{"n_layer": 13, "d_model": 192, "n_head": 3, "n_kv_head": 3, "head_dim": 64, "d_mlp": 512, "vocab_size": 602, "activation": "swiglu", "norm": "rmsnorm", "norm_place": "pre", "norm_eps": 1e-06, "positions": "rope", "rope_base": 33000.0, "rope_fraction": 1.0, "qk_norm": true, "attn_scale": 0.202, "bias": "none", "tie_embeddings": "early", "parallel_block": false, "extras": ["some layers without positions", "some layers without attention", "local attention windows", "value embeddings", "a smear gate", "capped logits"], "init": "uniform", "init_std_qkv": 0.081, "init_std_o": 0.0, "init_std_up": 0.081, "init_std_down": 0.0, "optimizer": "adamw", "lr": 0.00184, "beta1": 0.9, "beta2": 0.98, "weight_decay": 0.035, "lr_head": 0.0145, "grad_clip": 1.0, "warmup_steps": 451, "schedule": "wsd", "decay_fraction": 0.919, "decay_shape": "linear", "final_lr_fraction": 0.0, "batch_tokens": 16384, "seq_len": 512, "doc_mask": true, "train_tokens": 130000000, "steps": 7935, "dataset": "wikipedia_en"}
Each number is 200 + 30 x the weight over the matrix's rms, rounded and kept within 0 to 999. Layers, rows and columns count from 0.

# layer 7 MLP up, 512x192, rms 0.122, rows 132-276, columns 48-95
212,158,243,223,207,178,160,181,224,232,181,221,254,233,237,223,194,227,234,169,242,174,200,158,209,227,191,205,214,195,158,194,185,248,200,216,170,171,220,192,220,213,208,203,223,156,207,249
133,223,163,186,241,211,199,186,203,191,196,223,183,233,217,195,214,197,185,232,163,190,166,216,210,208,193,156,231,207,187,200,166,246,193,196,238,226,239,180,160,217,177,175,157,162,197,220
192,211,274,172,215,193,229,243,150,201,196,180,220,146,195,212,189,188,194,232,169,244,211,169,198,183,274,218,215,245,231,253,204,222,139,255,209,207,158,218,252,200,211,182,209,209,194,183
185,188,229,170,212,247,168,221,240,213,202,166,176,189,261,180,179,169,182,276,165,230,183,169,215,203,230,159,213,187,215,204,179,210,164,146,180,259,176,195,179,163,195,222,168,196,194,177
148,237,204,178,197,157,182,222,245,186,239,163,200,213,205,225,232,231,203,187,209,198,209,268,263,231,193,234,213,219,223,203,191,182,228,206,241,226,238,195,167,195,139,181,174,137,176,160
204,166,257,213,242,188,221,229,205,187,220,192,215,196,219,212,217,243,190,249,226,188,249,321,176,221,199,170,240,245,191,151,276,156,214,242,222,174,207,183,163,206,235,222,198,163,204,212
217,191,187,198,165,183,181,173,200,176,181,251,217,216,239,243,209,274,235,215,221,238,230,227,212,149,215,233,165,231,192,225,184,146,212,190,208,210,165,156,203,227,174,229,184,151,228,149
148,227,214,231,157,171,217,176,243,238,199,181,168,234,238,194,216,129,224,178,229,163,187,228,275,240,188,235,210,189,193,157,190,196,216,268,215,216,203,180,251,204,232,174,205,156,242,219
213,211,186,194,149,206,194,207,193,156,166,193,231,175,174,218,188,205,219,225,204,216,205,247,220,149,177,199,178,252,254,219,214,225,219,234,194,149,199,190,188,158,178,194,198,228,243,253
234,153,192,173,229,215,202,188,174,148,168,185,252,192,208,214,215,166,217,234,200,229,198,184,195,214,149,193,163,167,204,160,154,219,195,174,179,239,210,182,233,134,192,192,197,171,170,163
224,200,162,200,197,154,218,158,184,221,218,179,174,184,203,159,188,182,215,192,176,228,240,242,179,249,226,221,172,175,198,229,244,229,167,284,142,200,176,217,234,160,203,218,162,162,211,152
195,211,203,179,185,198,185,216,226,227,208,205,226,178,173,180,195,192,187,211,126,223,251,194,213,157,266,152,184,164,221,168,213,209,210,230,188,133,233,185,217,231,196,207,193,194,254,190
245,206,153,182,208,208,171,147,262,145,250,213,184,192,256,212,186,184,220,181,188,203,141,190,244,236,150,179,175,169,178,191,219,204,182,255,211,165,153,176,172,161,194,242,210,198,246,154
225,181,171,201,152,215,175,176,219,267,148,211,195,227,146,174,195,154,148,205,226,179,197,249,148,180,186,173,178,245,213,171,228,181,192,207,205,264,214,205,185,158,262,181,199,231,188,153
215,164,168,190,158,230,162,217,226,167,185,166,221,200,269,184,167,226,182,212,242,172,203,158,153,227,244,214,185,171,184,199,220,104,217,225,188,169,212,152,186,195,232,160,226,153,247,203
180,116,244,218,226,200,156,184,217,230,209,166,165,182,159,223,178,168,146,209,157,262,206,156,255,173,190,175,212,159,209,231,200,142,236,216,219,223,201,207,225,165,152,168,263,192,220,184
194,163,224,248,208,158,142,183,215,181,208,226,97,201,183,149,179,173,194,205,220,242,210,153,206,216,159,202,251,239,166,182,217,220,214,129,152,219,217,131,216,229,200,180,189,171,199,207
225,242,180,225,198,132,229,205,190,158,168,210,219,158,197,190,155,201,211,143,236,239,207,228,213,156,156,186,159,252,201,193,169,192,148,137,211,221,177,197,209,256,245,162,205,226,227,249
218,257,180,194,204,148,186,242,189,211,210,192,193,157,230,165,229,194,258,161,225,225,258,218,215,219,206,272,198,217,206,174,206,219,207,265,191,163,179,196,258,177,191,243,247,241,143,171
204,172,200,248,189,203,220,205,199,226,189,192,159,157,181,154,185,188,186,140,202,256,210,186,265,246,184,221,178,235,208,196,174,225,218,156,268,223,187,180,224,234,210,137,207,185,201,168
229,175,136,208,181,162,221,163,226,196,196,205,212,191,232,233,206,185,150,190,140,223,189,182,187,226,204,236,236,205,206,250,160,198,216,247,167,242,219,196,167,192,185,189,268,207,265,207
219,234,238,176,201,214,207,208,197,226,188,164,164,198,206,158,244,163,207,183,163,188,201,164,226,188,264,208,187,197,211,197,199,184,172,225,157,189,229,168,193,220,225,260,201,166,200,221
247,253,190,269,131,242,232,181,239,205,205,171,204,179,180,166,173,215,218,200,199,183,205,246,254,191,232,201,181,171,162,226,211,238,248,127,151,146,195,209,266,219,202,237,166,236,208,167
204,209,243,131,201,232,223,181,205,243,189,223,176,147,147,218,214,229,185,227,212,149,187,239,178,176,157,254,218,199,218,231,150,182,150,214,254,196,182,180,221,183,204,207,267,187,241,211
203,215,222,193,191,184,188,243,270,180,250,169,212,121,201,224,254,202,215,228,261,173,182,202,240,198,200,197,167,159,259,184,237,206,266,174,208,223,222,170,202,209,176,257,235,199,212,172
267,206,187,219,157,237,195,175,191,219,221,172,121,199,211,145,214,227,232,207,190,158,167,155,200,197,171,239,209,208,219,213,207,228,246,166,219,206,220,171,211,198,169,206,169,188,205,200
234,208,207,210,189,171,120,207,199,209,258,199,195,221,214,218,223,172,217,213,204,169,196,178,174,154,249,258,180,251,177,202,221,217,163,229,213,234,216,165,158,266,193,230,167,179,215,227
210,196,257,220,168,226,194,192,216,208,187,245,155,211,197,221,243,199,249,229,213,196,140,165,186,171,231,195,221,196,223,169,186,181,179,214,241,216,210,179,219,240,189,169,267,231,253,197
209,222,236,212,220,181,207,163,188,220,245,258,179,241,169,152,213,220,171,226,181,212,165,218,233,230,202,188,224,246,156,206,227,202,192,170,196,194,176,190,209,230,216,150,256,228,237,227
207,180,212,225,149,214,227,210,182,219,239,221,217,160,148,201,212,160,202,253,227,237,201,184,272,197,229,167,190,222,210,220,225,210,211,214,193,140,219,145,189,178,204,176,238,192,262,149
228,184,144,169,171,199,160,214,226,188,164,214,202,215,201,168,178,210,134,211,181,228,160,170,198,190,215,216,248,189,185,199,162,178,214,235,192,240,196,216,215,225,246,216,256,191,192,125
196,186,161,162,197,262,232,221,196,180,185,211,263,160,211,190,227,242,157,221,203,211,139,191,176,159,140,169,219,153,189,197,208,230,168,212,148,243,239,192,256,258,197,141,206,176,172,142
245,200,208,206,251,194,309,137,179,194,174,212,214,187,181,258,171,162,237,199,207,185,142,167,228,203,220,181,172,202,196,240,228,108,233,229,211,166,143,198,164,218,267,211,186,244,158,186
230,215,254,183,197,274,205,197,254,177,184,164,216,181,159,245,204,237,226,165,250,226,184,219,231,216,213,185,277,198,193,202,216,174,244,197,195,202,176,182,181,191,168,160,153,196,184,208
190,154,206,208,172,209,233,214,182,201,208,256,153,226,230,181,221,154,238,198,219,170,143,274,180,197,211,206,144,202,206,176,167,173,251,233,198,170,165,200,240,186,166,158,258,210,259,169
203,238,215,238,224,200,242,197,216,181,196,230,224,192,176,145,229,217,147,187,150,225,164,235,223,195,224,193,181,180,181,142,216,241,223,191,193,224,130,146,166,208,208,246,191,221,226,200
154,181,196,175,186,173,173,211,204,183,172,162,169,202,217,161,204,215,196,232,192,225,186,219,210,178,226,197,193,206,218,193,208,214,162,217,185,207,195,206,174,216,217,201,163,184,195,181
200,206,184,207,280,267,208,211,233,170,164,140,231,203,168,167,244,205,227,169,156,212,198,143,156,221,192,193,180,180,187,169,199,209,179,265,217,157,225,195,198,199,216,201,169,235,211,220
166,173,185,161,195,156,191,193,233,184,220,181,169,152,147,178,223,208,229,197,197,228,250,224,248,156,232,192,185,181,260,124,214,190,227,147,180,191,277,216,197,154,202,222,154,182,209,219
243,227,206,190,214,202,154,181,170,184,192,183,202,232,188,140,216,226,226,189,174,216,204,242,192,217,237,175,173,250,208,200,194,200,253,195,193,164,217,152,145,268,225,183,230,230,184,148
207,210,237,231,225,228,222,164,214,220,169,183,188,190,153,225,252,246,189,233,241,214,261,148,178,207,185,168,242,183,179,163,96,212,226,149,170,260,164,176,187,142,173,178,174,206,196,186
234,211,166,242,190,227,233,228,228,177,193,210,186,199,239,153,181,200,286,184,266,172,187,235,178,200,200,158,204,180,249,160,203,191,157,173,240,183,215,188,228,201,192,157,136,175,173,191
207,246,214,160,213,238,210,173,200,185,190,188,247,233,215,176,168,228,177,188,267,198,198,198,198,138,166,197,153,156,209,204,276,213,188,157,225,244,196,257,193,170,233,226,181,176,206,207
219,212,230,265,238,222,236,245,206,188,178,205,186,209,145,220,221,186,207,171,168,185,181,218,258,253,185,228,264,158,179,206,204,223,194,232,177,202,209,203,258,214,195,220,171,187,209,206
215,143,188,211,193,199,174,162,263,181,198,248,178,191,244,207,204,193,179,230,239,248,142,209,215,193,223,210,184,223,202,166,216,162,178,201,225,173,157,165,238,210,239,164,196,186,185,227
225,158,158,153,244,154,166,190,191,169,158,149,202,192,203,168,164,240,233,214,151,204,160,173,205,204,193,199,210,162,206,203,236,149,204,217,179,185,228,227,198,157,179,192,188,225,220,166
135,202,176,162,190,165,190,177,210,176,167,153,172,220,274,219,203,198,272,242,221,186,280,193,233,166,241,199,213,210,217,184,144,194,201,189,187,207,167,164,149,167,215,212,222,185,133,163
175,176,189,203,214,194,270,167,244,207,178,183,221,217,199,238,192,147,194,244,142,223,162,230,206,218,152,222,192,214,219,246,196,197,165,234,214,202,249,189,161,261,207,177,238,237,260,287
215,188,177,170,174,221,168,196,159,195,218,197,218,242,224,245,169,133,181,198,184,173,170,224,223,228,191,213,231,219,223,192,219,196,208,201,220,232,201,155,202,230,225,176,189,162,266,235
207,202,179,209,231,188,223,184,175,146,207,196,193,174,261,235,231,225,186,198,164,222,142,266,230,223,177,207,203,241,240,215,216,254,171,208,241,163,201,218,173,184,218,217,192,153,173,171
254,209,206,275,185,225,216,224,133,244,192,222,189,240,179,242,251,202,210,217,195,187,198,224,215,191,192,201,215,187,236,225,185,164,263,174,193,156,177,238,197,238,160,185,207,169,234,235
218,215,239,224,149,246,179,243,216,240,212,124,206,194,195,205,186,186,208,210,206,179,204,232,193,233,213,218,210,193,240,200,238,174,195,157,200,175,261,197,218,218,202,269,204,186,203,177
233,157,199,257,167,177,217,208,216,207,159,201,145,209,180,222,216,192,208,221,217,216,206,171,203,213,222,238,205,138,195,193,233,255,228,222,210,235,226,230,180,202,262,192,171,224,169,180
243,232,217,197,187,243,231,249,182,191,174,205,116,225,168,218,151,157,162,150,197,176,187,213,160,210,251,209,156,203,152,185,134,207,183,248,162,204,194,201,199,215,209,232,249,217,220,196
216,237,206,244,222,141,187,236,228,143,179,190,220,149,190,196,203,166,229,226,232,209,207,215,167,196,154,187,185,164,157,203,220,191,291,180,200,210,201,191,174,158,183,191,219,226,194,197
239,169,254,156,190,176,195,169,215,212,210,197,210,216,172,155,207,222,186,217,181,272,219,229,179,151,226,191,220,162,240,146,242,259,170,168,180,224,197,211,198,167,264,172,235,221,139,185
153,210,178,181,164,237,178,204,223,219,198,218,186,134,214,232,162,238,159,163,214,205,207,164,235,203,186,240,190,208,187,174,111,207,173,189,247,201,178,224,221,190,214,149,192,240,173,234
246,247,227,214,178,216,201,169,235,214,243,152,212,189,211,198,194,147,171,208,177,207,247,171,207,219,160,229,170,176,213,207,177,213,162,185,173,194,201,212,212,173,189,218,248,201,214,220
201,176,200,243,219,176,238,237,188,195,210,198,201,205,165,221,176,249,229,203,146,227,234,162,149,187,193,192,160,197,231,152,204,215,177,245,198,239,263,169,200,216,247,211,161,187,239,243
201,202,244,172,161,174,173,210,201,236,200,167,184,172,247,200,176,208,187,202,174,198,216,217,234,154,192,189,213,210,209,254,216,199,174,227,260,180,245,235,191,232,191,165,208,221,195,251
209,245,208,223,238,183,190,220,228,148,197,185,192,188,229,200,231,164,242,185,167,165,232,155,166,119,171,212,213,227,193,208,175,162,234,159,167,187,144,193,187,183,178,242,236,165,182,229
190,163,201,231,238,210,226,181,247,152,177,288,219,249,197,206,169,164,178,153,182,158,187,191,221,234,175,208,144,189,198,161,233,175,237,175,230,163,173,183,182,250,230,196,186,210,182,223
216,173,227,210,180,236,178,154,254,235,208,165,176,227,185,178,216,260,177,186,194,189,235,245,209,216,133,161,182,142,174,118,194,226,217,174,162,183,200,176,178,211,185,132,226,232,252,204
195,233,207,233,153,225,155,219,221,147,200,162,151,188,212,198,203,226,260,217,217,159,233,186,221,199,218,261,170,221,188,211,191,248,168,205,165,207,198,191,163,205,183,241,149,240,188,206
227,178,203,173,180,219,232,193,187,168,169,202,199,146,228,230,194,161,187,161,177,110,138,166,170,171,176,218,215,126,204,228,229,163,202,187,234,197,199,220,189,171,163,218,191,253,226,199
213,214,229,230,253,183,186,128,216,214,204,211,214,314,184,201,206,228,165,205,241,237,214,225,188,153,224,179,199,200,206,171,209,137,206,164,191,231,223,186,169,164,207,245,256,234,201,241
226,146,209,230,239,191,226,182,210,222,134,168,159,198,174,176,256,199,160,183,171,194,188,163,188,210,234,165,209,181,170,236,169,212,212,190,187,205,164,128,162,238,240,186,195,161,220,191
215,187,217,205,240,135,150,205,231,211,205,175,174,180,195,221,183,240,186,202,228,154,162,211,201,170,194,214,230,183,238,193,193,187,178,216,202,207,199,248,172,198,206,243,182,185,143,227
176,224,191,223,198,213,214,141,191,206,228,216,201,149,155,210,245,144,180,218,201,216,177,158,167,166,186,221,250,203,179,249,204,204,197,247,229,187,252,154,179,144,219,232,208,239,195,202
227,176,173,259,221,200,188,190,261,219,213,221,179,173,223,243,224,214,187,249,192,194,171,127,226,204,167,228,221,136,199,232,222,178,219,229,149,195,247,230,183,219,210,255,174,227,244,152
185,185,171,169,205,217,213,232,244,215,146,204,163,194,257,215,203,177,212,169,167,218,161,191,141,166,198,267,191,198,229,232,189,173,183,249,175,187,238,230,204,246,177,227,181,205,205,201
262,177,247,202,198,145,200,228,188,192,208,170,179,211,201,251,239,250,183,240,202,195,205,218,181,199,198,172,210,183,245,208,182,227,173,219,161,181,216,225,199,163,152,173,169,175,223,202
177,230,205,159,148,198,209,189,237,216,206,233,266,177,143,271,253,190,254,193,213,249,210,229,259,193,181,190,212,160,194,219,203,209,230,217,229,216,175,208,256,217,215,225,175,233,236,202
155,187,251,170,231,189,157,188,176,166,183,175,238,175,222,269,177,239,194,145,211,219,204,144,171,195,187,240,263,154,191,175,206,127,218,154,222,163,158,233,194,200,165,233,187,149,177,203
220,178,194,182,202,248,188,241,165,218,189,234,232,237,215,145,232,195,198,199,211,210,218,168,155,193,187,258,260,236,239,213,222,180,207,223,239,220,182,214,142,202,163,181,192,226,189,207
194,198,171,169,230,143,211,185,179,230,202,163,227,212,198,228,153,233,224,227,218,216,168,164,171,156,202,238,199,168,203,183,235,189,195,243,235,197,173,168,233,168,238,229,168,168,189,169
209,224,154,246,169,256,217,148,179,190,226,252,247,209,133,166,237,165,234,220,224,193,203,202,258,223,213,177,184,201,171,179,229,226,158,154,242,219,245,175,176,183,179,196,222,194,181,234
220,239,218,216,225,162,169,206,267,179,223,181,231,186,179,200,228,164,186,180,227,200,174,189,188,236,191,231,240,196,177,227,154,205,233,255,196,185,163,179,168,233,209,179,211,235,227,192
224,204,211,201,217,182,179,182,205,185,261,234,223,170,181,203,218,177,223,204,169,222,171,187,201,214,199,258,216,186,168,238,213,192,197,247,231,254,222,192,236,182,160,209,166,239,191,209
247,208,194,176,224,235,208,181,188,194,190,182,135,241,161,232,168,226,196,169,227,182,199,186,176,184,185,163,205,164,196,151,177,221,243,195,189,132,228,181,187,189,191,269,228,236,165,146
137,183,212,240,195,226,187,168,170,189,189,222,186,230,247,191,141,191,200,157,181,148,230,220,246,167,230,183,176,170,239,209,189,157,167,208,161,146,184,176,209,251,211,192,187,238,178,197
241,233,242,143,233,185,158,206,188,197,132,142,145,252,198,196,192,234,153,191,184,220,202,231,222,136,253,224,228,248,199,186,152,217,169,203,194,222,210,199,170,204,239,227,177,236,214,210
250,197,190,172,231,132,214,252,205,248,274,197,205,196,183,242,212,215,198,238,191,214,161,225,246,243,177,220,167,211,182,192,201,227,198,258,142,159,222,217,184,192,247,199,265,152,197,149
179,218,155,202,219,191,181,151,177,202,242,209,211,192,191,236,242,210,188,269,151,251,192,223,231,200,212,230,261,199,184,231,232,151,259,197,224,209,213,164,249,185,202,196,230,229,201,235
168,176,206,160,194,162,149,187,137,169,161,256,241,186,239,267,182,228,236,216,249,218,204,248,229,169,197,196,252,224,215,217,174,214,163,166,224,221,177,146,181,199,192,215,206,204,227,143
221,204,254,210,178,221,214,166,222,145,202,207,202,141,204,159,161,248,174,234,208,188,233,183,221,195,225,175,206,150,174,188,130,233,121,225,217,203,211,210,197,236,205,159,306,210,235,202
212,178,139,171,222,209,228,224,180,185,193,216,196,226,235,211,124,167,188,210,203,255,170,261,201,217,216,183,191,148,173,191,199,205,181,211,255,145,185,158,212,185,221,162,177,210,229,256
240,220,161,231,207,209,238,194,208,248,188,178,187,141,211,179,183,196,201,205,202,197,234,236,176,228,186,166,171,213,166,219,195,186,168,250,212,194,215,239,199,149,235,194,190,238,210,275
217,172,186,233,268,192,178,189,202,233,201,157,209,167,229,215,192,262,218,208,259,209,222,225,168,221,228,184,185,201,244,231,174,195,248,199,199,150,136,182,234,198,177,248,174,209,148,212
194,244,219,202,204,224,181,197,209,199,166,203,248,203,203,160,236,230,199,193,189,212,238,208,246,203,224,162,213,218,206,151,208,231,233,234,187,188,251,274,235,262,203,234,170,205,164,169
178,155,219,232,186,189,247,188,214,178,198,210,220,168,182,204,151,188,194,188,176,257,195,203,188,146,214,220,190,168,176,182,183,192,180,166,180,176,209,218,158,161,175,158,228,210,161,199
239,183,247,196,196,184,176,196,199,237,186,213,167,162,240,157,165,174,230,217,181,185,181,187,185,226,183,234,208,201,235,161,193,251,170,205,180,233,216,211,190,181,176,185,177,189,169,170
211,228,232,177,147,197,239,154,216,224,203,141,182,189,212,202,236,219,238,189,225,158,213,191,163,174,189,150,183,197,162,192,184,251,240,138,144,219,150,209,180,214,157,201,217,239,191,216
199,211,196,208,216,169,226,251,226,190,161,200,226,204,239,180,149,189,200,199,207,164,156,164,193,211,209,223,207,171,229,158,224,246,157,197,190,182,154,151,194,188,165,229,215,195,156,212
190,182,194,247,213,192,195,176,223,169,210,153,234,199,214,194,180,170,183,141,222,202,166,154,234,183,203,181,212,216,192,235,226,173,178,250,197,257,241,174,185,237,228,205,231,177,188,183
191,199,197,191,248,163,197,180,217,187,178,229,214,217,167,189,148,180,154,183,203,180,169,162,191,210,216,199,185,235,249,216,186,186,192,205,140,186,184,174,199,227,179,195,188,154,208,161
190,226,162,214,233,110,226,219,207,196,245,205,206,229,187,171,148,206,196,212,179,245,187,241,145,180,235,226,188,229,196,185,160,205,221,212,208,198,168,193,204,210,214,241,168,183,199,227
196,231,180,122,125,180,243,147,181,258,221,147,194,150,194,204,180,231,214,235,193,193,243,184,142,195,207,159,183,213,227,181,227,241,261,196,224,198,162,213,188,184,182,212,223,206,222,209
199,168,215,214,171,160,234,202,255,204,194,148,234,209,215,245,132,212,157,195,234,116,226,214,210,166,245,154,193,200,166,217,266,227,168,202,205,173,166,187,203,198,187,285,210,208,214,180
170,181,189,160,205,163,182,221,186,208,230,183,182,205,232,261,244,210,217,189,230,191,231,247,173,168,145,154,150,197,258,215,177,231,209,226,203,162,158,145,217,227,241,236,193,168,139,192
187,210,233,194,216,178,144,175,192,226,213,181,183,166,154,152,174,192,221,198,181,119,194,210,208,169,171,212,224,205,154,196,186,188,242,237,156,170,229,225,210,164,219,228,181,225,224,169
177,183,182,213,263,190,235,216,159,144,186,260,217,187,184,183,203,230,221,190,224,241,186,199,159,153,208,213,183,223,226,210,192,191,220,178,195,213,163,208,206,206,244,208,141,247,147,199
181,197,208,130,237,156,207,182,194,221,194,249,190,205,170,124,186,208,230,237,207,211,173,188,248,170,216,214,145,172,189,219,192,148,225,166,202,178,232,238,237,135,162,200,237,200,222,226
191,216,222,193,155,210,120,159,151,200,184,243,164,173,207,174,165,220,187,174,200,267,246,212,252,179,178,201,222,203,225,152,181,162,154,171,223,175,264,160,254,169,215,155,220,168,193,142
236,201,186,176,226,248,228,209,158,172,170,144,129,222,162,201,239,209,245,146,180,220,200,188,219,225,173,212,225,154,206,200,155,215,180,235,216,206,228,195,269,191,179,186,182,235,208,166
221,222,227,123,160,193,145,201,261,194,212,194,199,215,197,214,206,172,208,203,126,198,215,213,197,240,214,213,226,245,188,195,240,221,147,135,208,189,203,144,188,210,170,184,207,236,205,180
198,183,201,187,199,166,202,218,152,232,228,175,203,242,210,195,145,202,189,201,201,176,254,201,192,184,215,205,156,206,227,188,202,162,222,198,189,234,197,168,183,214,175,227,198,172,177,157
192,203,214,196,194,257,221,144,176,210,180,215,145,206,166,164,188,223,160,258,194,212,235,208,165,225,224,152,204,180,207,179,198,208,165,167,161,157,165,217,239,262,180,180,227,210,223,246
218,239,140,227,235,215,232,153,158,180,173,201,219,231,159,231,187,155,225,184,177,144,219,131,140,189,191,169,201,174,244,207,183,248,224,173,176,176,222,194,249,224,210,235,210,237,161,214
206,198,198,211,206,207,255,233,232,155,156,226,274,166,149,189,172,173,155,223,209,157,212,200,162,229,243,205,182,215,157,169,196,194,216,190,221,187,170,247,195,225,151,232,165,259,208,212
258,221,191,220,226,128,173,162,203,210,234,197,200,198,177,178,261,202,190,208,199,210,241,186,191,231,196,171,166,238,114,208,161,215,191,238,203,183,208,223,228,228,259,213,217,171,175,198
217,248,176,146,201,193,182,182,177,227,253,215,164,243,142,169,231,192,188,216,178,178,191,229,187,189,176,223,224,234,215,251,244,230,202,154,207,183,170,193,213,229,277,235,207,256,138,168
189,157,165,188,199,191,220,192,185,172,195,199,182,213,229,178,218,161,213,223,218,234,176,219,209,245,233,211,181,246,219,208,196,195,204,163,204,140,217,212,257,166,150,191,274,209,261,222
177,150,207,212,220,206,215,216,194,213,210,231,189,199,209,197,214,232,207,160,151,202,206,258,241,146,215,219,170,167,149,259,183,219,143,262,177,169,171,155,242,224,157,184,221,189,210,190
206,229,211,257,191,174,238,239,204,245,187,193,231,159,180,235,187,171,195,228,228,191,207,172,217,239,190,224,244,204,154,170,117,218,190,195,205,119,120,172,190,220,167,247,208,227,189,217
241,188,192,207,206,253,281,254,126,163,193,206,142,235,276,169,252,200,170,169,174,139,185,146,208,185,270,203,224,213,234,217,192,186,229,186,208,199,148,184,196,199,224,166,185,260,214,204
238,205,171,248,219,180,223,167,217,199,199,224,236,184,223,172,247,203,207,203,217,169,214,168,249,246,235,252,245,199,196,187,193,213,228,210,255,210,200,173,162,227,211,195,192,140,197,150
132,183,228,175,202,170,238,242,232,177,174,178,224,146,232,226,210,219,183,196,215,136,180,180,177,173,192,192,211,197,190,216,251,244,200,253,251,242,229,226,225,167,217,184,177,200,135,171
191,215,219,146,172,194,188,258,191,165,226,223,215,237,218,179,184,200,255,196,159,232,202,255,220,194,202,215,216,196,151,172,184,184,198,154,202,171,248,215,226,223,158,184,152,231,211,212
169,174,210,155,104,217,194,239,199,185,177,225,207,207,190,190,229,196,177,189,233,227,225,192,167,215,197,190,150,204,200,254,251,164,194,199,203,221,148,186,225,173,202,255,227,209,184,193
216,183,161,234,225,243,181,246,209,218,201,245,190,176,227,251,205,246,218,185,215,215,186,174,162,216,170,195,222,212,176,179,196,242,177,186,183,197,144,202,147,231,203,129,197,218,235,214
219,208,229,182,180,229,196,230,192,181,178,286,154,127,225,233,196,188,272,217,181,223,202,221,188,206,205,210,219,171,197,256,197,235,198,197,219,245,130,175,170,203,271,174,192,209,226,152
214,204,272,186,205,247,151,208,211,214,178,147,239,194,193,239,194,156,172,216,182,162,177,142,199,161,162,214,182,204,235,212,187,206,182,164,214,204,166,200,242,175,262,152,208,179,207,243
208,219,189,244,186,199,216,237,134,184,148,170,208,218,205,255,196,212,246,161,206,171,230,149,196,239,193,199,277,191,240,193,190,201,179,232,195,239,212,198,155,193,156,165,220,195,174,212
201,181,197,205,227,201,210,191,192,213,221,234,198,190,160,217,142,262,211,236,242,178,181,172,204,178,220,214,228,194,175,185,119,258,164,191,146,212,216,166,172,163,195,183,213,197,145,253
232,221,170,206,202,209,194,219,197,188,212,209,178,183,197,178,219,231,198,175,218,211,263,182,219,155,227,145,163,189,204,222,235,177,220,198,208,194,191,243,227,229,251,215,231,219,159,178
225,149,244,226,198,216,225,209,210,206,225,197,201,176,232,167,237,175,218,149,182,187,161,208,251,215,160,186,232,228,227,226,165,232,163,239,188,142,229,235,209,191,233,149,188,154,220,249
233,152,150,201,190,173,182,210,226,209,231,212,185,183,244,168,204,157,205,229,233,176,244,159,223,138,164,208,167,180,190,203,171,176,230,186,189,175,209,162,241,217,150,188,197,190,182,175
204,211,273,212,168,135,196,165,154,183,193,219,171,162,199,211,155,177,170,193,188,144,197,217,201,208,174,184,215,224,200,185,253,171,184,210,170,231,175,174,182,229,154,243,204,173,234,184
181,176,194,150,226,218,216,190,147,150,243,210,210,157,202,197,159,177,162,192,161,178,149,214,209,160,207,189,194,232,188,157,177,195,220,219,169,223,224,153,191,180,171,222,202,172,251,159
162,192,159,195,166,206,173,231,177,212,211,172,240,175,236,222,180,173,180,162,196,177,203,133,198,189,269,186,264,179,167,224,212,239,220,153,189,169,229,194,181,242,133,250,243,189,205,182
157,199,216,217,263,245,168,207,179,182,203,245,216,201,185,213,160,225,182,233,195,177,147,187,204,190,191,162,171,208,248,192,247,248,192,125,168,216,201,186,186,188,244,191,171,159,179,195
177,174,284,193,116,124,228,277,223,256,178,205,239,137,131,196,216,178,146,214,240,205,224,201,214,185,206,112,239,219,153,200,157,224,156,181,156,195,163,211,205,243,210,206,157,229,139,214
217,192,167,166,263,210,223,239,173,192,191,154,200,223,206,198,257,192,160,230,237,144,166,222,237,215,208,193,223,234,244,213,206,218,204,246,202,159,165,189,172,157,187,216,244,184,213,166
204,213,229,161,215,231,229,161,202,226,215,212,173,239,176,211,210,199,136,216,138,258,157,182,207,151,201,135,207,261,168,197,219,190,207,182,168,185,193,182,222,209,231,191,190,184,228,159
203,224,206,164,226,174,158,212,204,151,213,171,222,230,225,216,141,228,212,180,207,229,149,213,239,174,174,226,211,211,183,168,215,151,229,241,208,218,249,219,186,230,236,226,180,207,249,199
246,191,244,215,214,150,205,194,232,234,207,234,156,232,202,226,227,211,181,206,203,190,200,264,234,206,188,221,197,181,112,194,213,181,206,229,189,217,205,193,160,163,165,226,182,174,131,193
213,211,245,250,244,191,214,161,247,191,201,167,199,192,240,197,223,209,201,146,216,181,161,193,218,169,221,221,241,206,166,236,209,216,200,212,191,200,230,163,143,224,197,181,200,168,176,211
181,224,167,200,203,178,170,245,220,225,233,203,179,178,228,229,196,189,250,218,175,216,219,211,196,200,188,155,157,174,201,149,255,176,188,160,148,165,161,192,246,201,204,175,191,216,140,211
171,186,165,205,213,158,242,175,192,216,188,236,161,195,207,197,214,193,203,239,238,151,205,189,176,189,181,217,138,204,279,235,219,259,204,192,119,226,179,176,171,209,213,214,228,183,250,235
207,217,224,166,195,212,195,147,198,201,201,244,211,221,191,193,209,281,185,190,209,212,200,152,227,243,234,207,211,219,217,223,180,183,189,189,157,207,191,212,215,151,157,189,204,185,209,156
173,196,208,162,179,170,221,194,136,190,219,201,260,212,224,267,216,204,224,223,163,197,181,215,231,200,204,204,187,217,187,197,220,206,177,178,251,170,212,198,154,147,182,254,179,184,207,209
184,244,154,242,180,182,268,155,132,140,221,233,212,235,156,148,195,243,162,212,171,204,238,203,190,187,240,212,189,157,155,196,211,173,179,166,166,227,167,209,176,223,138,245,159,188,223,226
171,205,228,239,244,183,207,200,224,218,203,183,190,191,215,204,196,234,168,182,156,200,166,173,183,171,187,190,179,215,230,187,204,179,187,211,185,173,178,157,175,226,193,192,213,199,192,192
214,244,225,176,187,187,143,188,237,227,220,231,159,168,247,178,193,218,221,235,217,257,161,189,207,213,217,254,199,216,207,205,182,253,189,217,187,222,219,157,255,172,162,198,205,224,217,226